Each number is 128 + 32 x the weight over its row's rms, rounded and kept within 0 to 255. Layers, rows and columns count from 0. Numbers have three digits each. The size before them is the row's rms in percent of the matrix's.

# k: layer 2 attention key, 512x512, rms 0.0337, rows 84-127, columns 352-383
# q: layer 2 attention query, 512x512, rms 0.0333, rows 85-127, columns 352-383
# v: layer 2 attention value, 512x512, rms 0.026, rows 64-104, columns 352-383
# o: layer 2 attention output (transposed), 512x512, rms 0.0255, rows 64-103, columns 352-383
k84 086:137179133155083136170132131142050116124086130134145112132099174124035110108155121177143076148136
q85 094:114147144150103156124129098093104076123198078160154100123102170142188190117164141089091120141138
k85 092:156144150126212112110118145140179092091127133139076167118176104158118118177163137079105105112190
q86 089:110093086091139111083171129125158108099152082115131069107117095164106144147127158142139144139158
k86 089:147133144205207109108166047105116180141118112199104123127087108093162139137147088103146146152149
q87 101:145086140109132110166164200138118146135153148047125139136147146114109126089090184125125134158168
k87 098:155113133119091156124088149120124123190117089100076155121081132116095109097075156106107052121133
q88 087:136146115104126162142059117101071160154105121163107044134089144158099113179151208121119101125099
k88 085:116130186142157147128134138122170067111143149144123089082109094119121128152086067128104094137120
q89 088:137104168119155091158146159172161119156085115112140103182139147137119091171130085102113104116129
k89 090:141122113150143118130152207131124139109146123142114145143196134130156124095170130140130133145135
q90 090:074085157120144189118123121115107076112088125142136113191120113099086138142116131093109107134150
k90 090:150142157104052147113108171117117137169076161103213119129126171076144112149130118161100121084136
q91 094:132139129117142110130163113157150113096156103128083079084103103105081123122163121138111150149129
k91 096:189086085131066105069127129142092192102100096160143114120067153100093092124132104116167105174155
q92 089:101082126116108120095118163145094163156083125072093172158123150116073102155097139125165092185125
k92 090:153138094148077157055058165139102136102101152059104164111117097166086096113144132133120095163107
q93 087:112128000105119181140121095121151126134157138108131136154081145122241140123190133138133102151122
k93 089:079127159112144115114091162160158037166110084104097150166122179135117159149122187151145086143085
q94 091:139182092113075077170120102023096131125122105163126121078116102199091102170109143115080107127135
k94 089:178150154184172156108123182125133102052129201146192108104147091176120127102191123141140176135166
q95 092:079143124155119160113136086138149089093126125178135107166080109172146133122056124078141127149081
k95 090:116125121132131110056115175108171098083145210076088110145155100138060146177124134101141152116148
q96 084:122174134085130116131120100168115182090124189141153124209147107123112072160128122120161149101109
k96 083:129143081146139138159141108122147191096117128135094088160112134106198098148153077142162120060122
q97 084:114114147134165119204159118136131081140140097126088096156149083083093118118106102124147141139139
k97 085:126193132086196126077106122086074126108085163151123090084184112145157130092076138185105114161146
q98 092:122117150100151163096149149149122096132169129110100102123164132092087122155109075131108220176111
k98 092:139092154105099146115174082098119132196115097101110167148146110103161103110143141128141205127139
q99 091:123184033157136151214114096146166118179130130155157053124158157174108092173138108184163156148103
k99 091:080136155132170111121190119128122087131182102117104136186202142155191158100111139078136216136095
q100 098:128097084068130153104177146140136155082054089098144109140111116154066131142122082158087121138129
k100 095:160100103156071161101119125164183143122125090096141136123098135154065130122133055091084110151107
q101 093:139156206165091150125079109117164125108085086167144125119134153129082109154170124135143148119119
k101 093:130156141165207089202132159116190034157146158115121137140179085167147146125102115085138134075085
q102 093:130098107095122117144103152113151152068093087134135166181078079126067129148124123130100097138128
k102 092:159137109126067102098088155102136165129081109109193091086130163152107113139126084116043117128150
q103 093:116091167143096058133153166121086083098083114085086104126169183142142099117156141119131120213141
k103 094:146132146157055186127095123122097212148146078087198129116090119172136081144092125152109066091135
q104 097:069129128123083093119120166140101119146135124120139086150128134103140152156137134162099093122117
k104 096:163084171151167141108094159174131158192127195074185122102139107157066074151129156110149053102104
q105 098:118119127130113133155129083101132181119098071153133125131075087143098116072142115186157149164100
k105 096:138132151109082103120172120150105164080117161126122109107062184128097105190143114104098130150173
q106 088:173121121109124125146158187109072096115057171082131124115156141116108150146146111116164135138078
k106 087:125097215109115123101129160149107157149149116111175099119046162099181122124115112143176109124125
q107 093:132064169118143079113151155131130132143123098114129093104111130135098155160108160151124160121141
k107 090:148146051173088184127116091105149143143135092176125119120135068116185205085088134102147130149107
q108 088:103139082155166108133148185125121147162151129117147127079139133106182133118151174105087131115126
k108 097:091156105138152162135151089114150133167135152155094143142140100117169112093093125056154150098051
q109 089:116135117169132179137136098160152156070170125167179112116184098127158114133093150076111133116123
k109 090:153123151093081127166126058134147180106108099195177129123142057183160132136133091134167189095161
q110 090:111111123159148117139146104109169159107114089110112151147125081093134167101152155136124127108144
k110 086:153178103136111132162164098119115210163189110115130123116110110086148130153119113169154108143065
q111 091:106090135140120158088123106116173092119122104138096146112128098137106133125160142069139133189142
k111 091:137125163104123108158143182161111132144113104102118134126145201159077131088095131138094084164110
q112 081:108086091128115185051110081117122170120173108157091123119172119141109124139086155165104134101127
k112 086:167141103088096116135106114136161116202097113097124136142104159094089150119090136123101140101162
q113 089:112133100111112125187140135181142083138131152146222098099137132151148138128088094144094183080159
k113 087:084129144114150120190131156139141080167155184173089192137137084103155149121076111072135176129127
q114 096:119210138150218113153127117143101107146162159135190108172175128122083108116088160074117164096094
k114 094:080126084143139175131205058086142106128143134136167063106117141118124162117101141150103095101072
q115 089:127133106141108066154128142175121120166135121148113161109149160107090114150129194109109115141088
k115 088:090166101177072072095109159110116125154171100154126106161147151144087134130120151202111129105108
q116 082:057114130099103090150107116130132137155109165163175074166167148076125140129086108169100197151116
k116 082:164122206061134118106163119165114116129117138166134101144145110129191087171130146169158100118197
q117 092:145073136126117169071135141114107192101091162129115168125138132109132099124121093098116157174152
k117 090:138116132155087156133135124099121142109123136089175160151142124162121119167140130137120109105150
q118 094:127107191154117155114109105176125133162114092173093181101145074167073131105190113101155131129166
k118 095:128058204171180155139134127146158121090168172142109148135152078142095151141114116108108122101140
q119 085:137154156168141106100106199145152120129104137130146174132169175096114048154150153131120091120181
k119 100:129162144161157179156130130087117172110136120130119113097166086148135077123144117099101150095144
q120 091:087172000131137174132072088169122157080100091158164114110190113120172138123088119142092182084119
k120 089:162123145129070164173181038151214111118105133141139091143168210167143132157122099131104130108109
q121 094:120121052051118121066185145122156160140164093076121164145187142150142120152146148153134112147097
k121 094:109048143131136131100109161078084097113176141148116115186103154114087129117134110142057134180102
q122 092:111167074174131109179199098153126157139224127157111146096180096116167107101171098200092127089141
k122 092:063179123185201078147212072140112153092190109190108108130112125104086169111140141067154184155125
q123 092:104147102102073153124152064150151102097170095155147164128123100133176164129191122110166157094175
k123 092:112109106144181170122157048115085090075069138196106068168150078115141102134144132056127177101181
q124 095:125118125145118213180153167101096168094151116144153147139081131157103101156160081185115118209112
k124 096:090094164146080094117192147127094197057125063129155105120109110121122128113142132104061121093161
q125 084:158132115077076098090119103170152144140152139142148126181165127096125136085115141106144182140080
k125 087:097079104133074138149133082104149173149090101137104135149019130068128172167136103170155139130153
q126 089:145073153107175127085135131099140136158088144093109130143125144108106127121144164114113122145126
k126 091:165118128169137125090088190126159066149088150101181129116129111112050074129134136130129130145092
q127 086:101141149148111108114157133060129098142199136126128162112131118084060155157145142144096096081156
k127 084:098109132117088128184116150168172111145120171101099138178119131167157102134091186150113180115090
v64 125:143147161104152129128146102125104162152097135095166175198142177107146171185123154113093092125119
o64 123:069125093143136116133118102129155162123172151161027148154150086206111110087134149141207175119149
v65 132:124083125157177141096079111098138145114142070117116134120120116147146149094097150112176090113090
o65 128:103135150106085124212148128198092146116090146135138139116136117059074143123087126143067109117089
v66 125:125091116127123125114124124160120118099066098129113134029063099119105084098090116174121168091136
o66 123:185122120146156160153099147132126166143160134166173097155164127144166139174152187107106084140162
v67 123:111156107176165175164129128167175082128186111164112067106109176127132076103110134172111146140119
o67 123:140118113101124122073108155111109142124063173091161142152087133091141181176134111120161100163136
v68 127:116131188122130171189188127122184155114134109111139176154059142110121117139147096070103142115129
o68 125:117113117069116110130080139128124146124115149103093147112143119168113126116098173108144101121061
v69 118:194124142179157154169187068144196131153132131056106138112187146091138105121157147146158086101102
o69 117:017122080108089118096093146137135091099108154116140141134119093108114181121112094141115091146108
v70 123:154072135142129105106154101136149098155162107117114132113138126115110087136113148138056158112108
o70 123:130153179139101122123086112123080169114064191135082162115130095080141179103170108127179119159153
v71 133:148156120092146175198136112210118124076131115151065065143095193087141098077150180134137126171123
o71 131:087083168086103091060129125062193163115108167082217150137151096186089220170088120089155091103150
v72 123:099072108128127144120109129152178162096165143152094072102124094133134097152146126133093146086101
o72 122:110134135157138103132094133140111132121140090119159176118101120142102181074109151114098078130148
v73 131:143103159120075133101091117122139120111142140139196145118086086091077131151134087083141166092134
o73 129:137187057133165130149171143115111076108116130152089080163176146151194116147117120134134112156135
v74 121:096131171157160061107101142126109142108103082137170100137160068161140129113142161130111135115153
o74 120:168097157085145172109162139140165138113144165115107199125039162060129151117126089112124165127089
v75 116:078121123150114105141190143170093149169124146097126092131088110137137158147118112138144126170123
o75 115:160171085092153183086058161055106139149105127167092119136135144117111102169157137091123133111142
v76 129:134132155109154138136159130185130145077107094123092047114107146110172182179153096135122110106144
o76 128:095139126107107118130103142100169153135145166137153174101110135178092115158084163140118118136105
v77 136:184139169122138212114201138068119172132127130123107114165080148127117075087125161142138143173134
o77 133:104106103113087038123042116149106089128126123104152129149206121154115119205082129165094163118146
v78 115:146124142184085142122115123168161104127136130132201143146126148125152121097154124101069121127125
o78 113:167146122116143154125096167078107108113117174134041130146139149094097051151130103110137096137154
v79 126:181129147154136255156123101093181121129173136132151145139094175089127125085132156123144145101150
o79 124:114088091087126028112161157175129098167117131069127150147150095146141150177098147142122108169086
v80 120:129190119143148033124138140155126167145132080106125142197177126181107149152151107098139147182164
o80 120:105138172140123185129126119075132090093110141223085120088115131092105091146123107169134175078099
v81 134:142140155147081124170122143113154140077145111139110098191201113174105111209163104100139069156103
o81 132:135160106083185164027118153124169106092123125083161165049102106120122124097132153125148126089155
v82 131:093135136141117132094132135154088110131166135159114139116106105148117141163130132108101112140109
o82 129:182155136165122127161154098130143129148110161087140108089148163068173126123122074117157157131138
v83 128:102178103107160159156095145089128119192132141175078093176130130144137120142094157144201114118146
o83 128:147120119136169138139220161132139088145127103133153098166167133108171122103185127082107167133164
v84 130:140111162093123114160154125111148123131119158151144116177148095111126147190163052129041116093111
o84 128:117190104193134139122128072173113120117125131134066109082131127222087128124111225135118129182124
v85 122:146104178134114160136155119148121098148122132082162179173163171074113157183132149143105128111124
o85 120:121165036156151120096096147152135107190108137095091129152135088205141115114105096121153161156174
v86 122:152131091105155094114100140170132083106076143109103153087139180110068077107117116197132128092129
o86 121:174160196136072137170133138132147191131119150160204129160082112163129195132145152116156127153144
v87 124:118134088109171144111194130139186152146164128134173079124148135124157118133143101103076142099133
o87 122:095109150165083081096095104155155126111076134123049138104109131161085167140122144146131112164091
v88 138:162096118162079143153094125186137092090173156133141132127122121121115139109084124096168174091132
o88 136:141149150093184087089214122080123172173123120166145152123114091122143144143142119122101075151139
v89 127:130166123089072155126133117113141183106127161164142115095069138107120162173183126125180107133166
o89 124:129103087123195109143137143171163111164149058156120115126178148155115075106133134113064084132091
v90 123:089084120155126115069058135168067148106180099100137126122102100111151214096155121122089155113117
o90 121:133159124117109111167182126097114155131127128165085139129092171103122087178054145122100118153122
v91 126:078074156067085093093144149169126112132105154096100100118125137095174171145040079143136109106114
o91 124:177174103169189184176141160077101108161102123129101110111141138174100115110180130152092148130098
v92 127:082160092156098202188125092142117100135158131142104189048090136118081135110090119074149113165135
o92 127:149135173064178105078133164077108159163076127127144099152119120127129124164210138122126129088157
v93 120:161121116125134142100182138155124112122119168097134171079116220115182143111117110096077139149103
o93 119:085141147136191105147083119083123108128131079124096136107150094187132140142111142185140083139123
v94 116:097127120140154149048072128135117138127153168124142191070103090157122132126080121104137122158170
o94 116:142118131080161121173145155134104133130069045125147115170137172112130106134166113138110139100092
v95 130:096154107111092112116106153116107075125102104139137138109095132113078077133109105126112182065105
o95 128:129116156157120163145215139164095142110143129130130084172112205110188154136182155123162125176206
v96 116:159101155182118186136137113123200133113156121151106056097129083163153130133135177091150124085090
o96 117:039173123070129052175190124122116119157163158102170173095104058134134161116089099149082137137107
v97 125:136089155107114124102122133122114105103091178129169073149137127120138131144157087096099122087094
o97 125:135166058162114089121137135128101146142160077083115185129103130195062171170057175159140103114112
v98 121:141088145108134125161106150157102101114118084127057071099138189129117154112102147143154129108130
o98 122:099128164134116141120117133081126161165128140079172153176103137113133119137092127115142102145146
v99 129:125124110156169135133164152115102118116128090106099071123147077139102148074131135176165163125132
o99 128:138142136150091129131075125149114148139147201101169127119078171154174130195103131101082121151114
v100 127:172114159107094137195100124196109158127146116131085099139128148110149195124086115141179147093151
o100 127:074108122150184090046116144104066127150080105159092121116165120128090104168137143148087053145109
v101 113:078162105117189145083109112255149151112126116171150100093114134092132141116115124118096128143152
o101 113:121111125132162144113139137042092115161104100128089103115125182197103077138101127167099113128135
v102 120:142113114116118116165066142170094194112170130151160154141130172183095114109093147106135125138095
o102 120:140154126091118121066197116060144177128118066188132123140124114098150160125180102127177121069174
v103 124:168065145153091088128154145178129139109169145168162086106132154112117070135180159114092118059111
o103 121:137152135099146134102159106114192145138118155135167216087091136092106196131097125151133093190109
v104 125:093197138173108126126138125108133169147145129181143057175152099136117115164153145108125125110133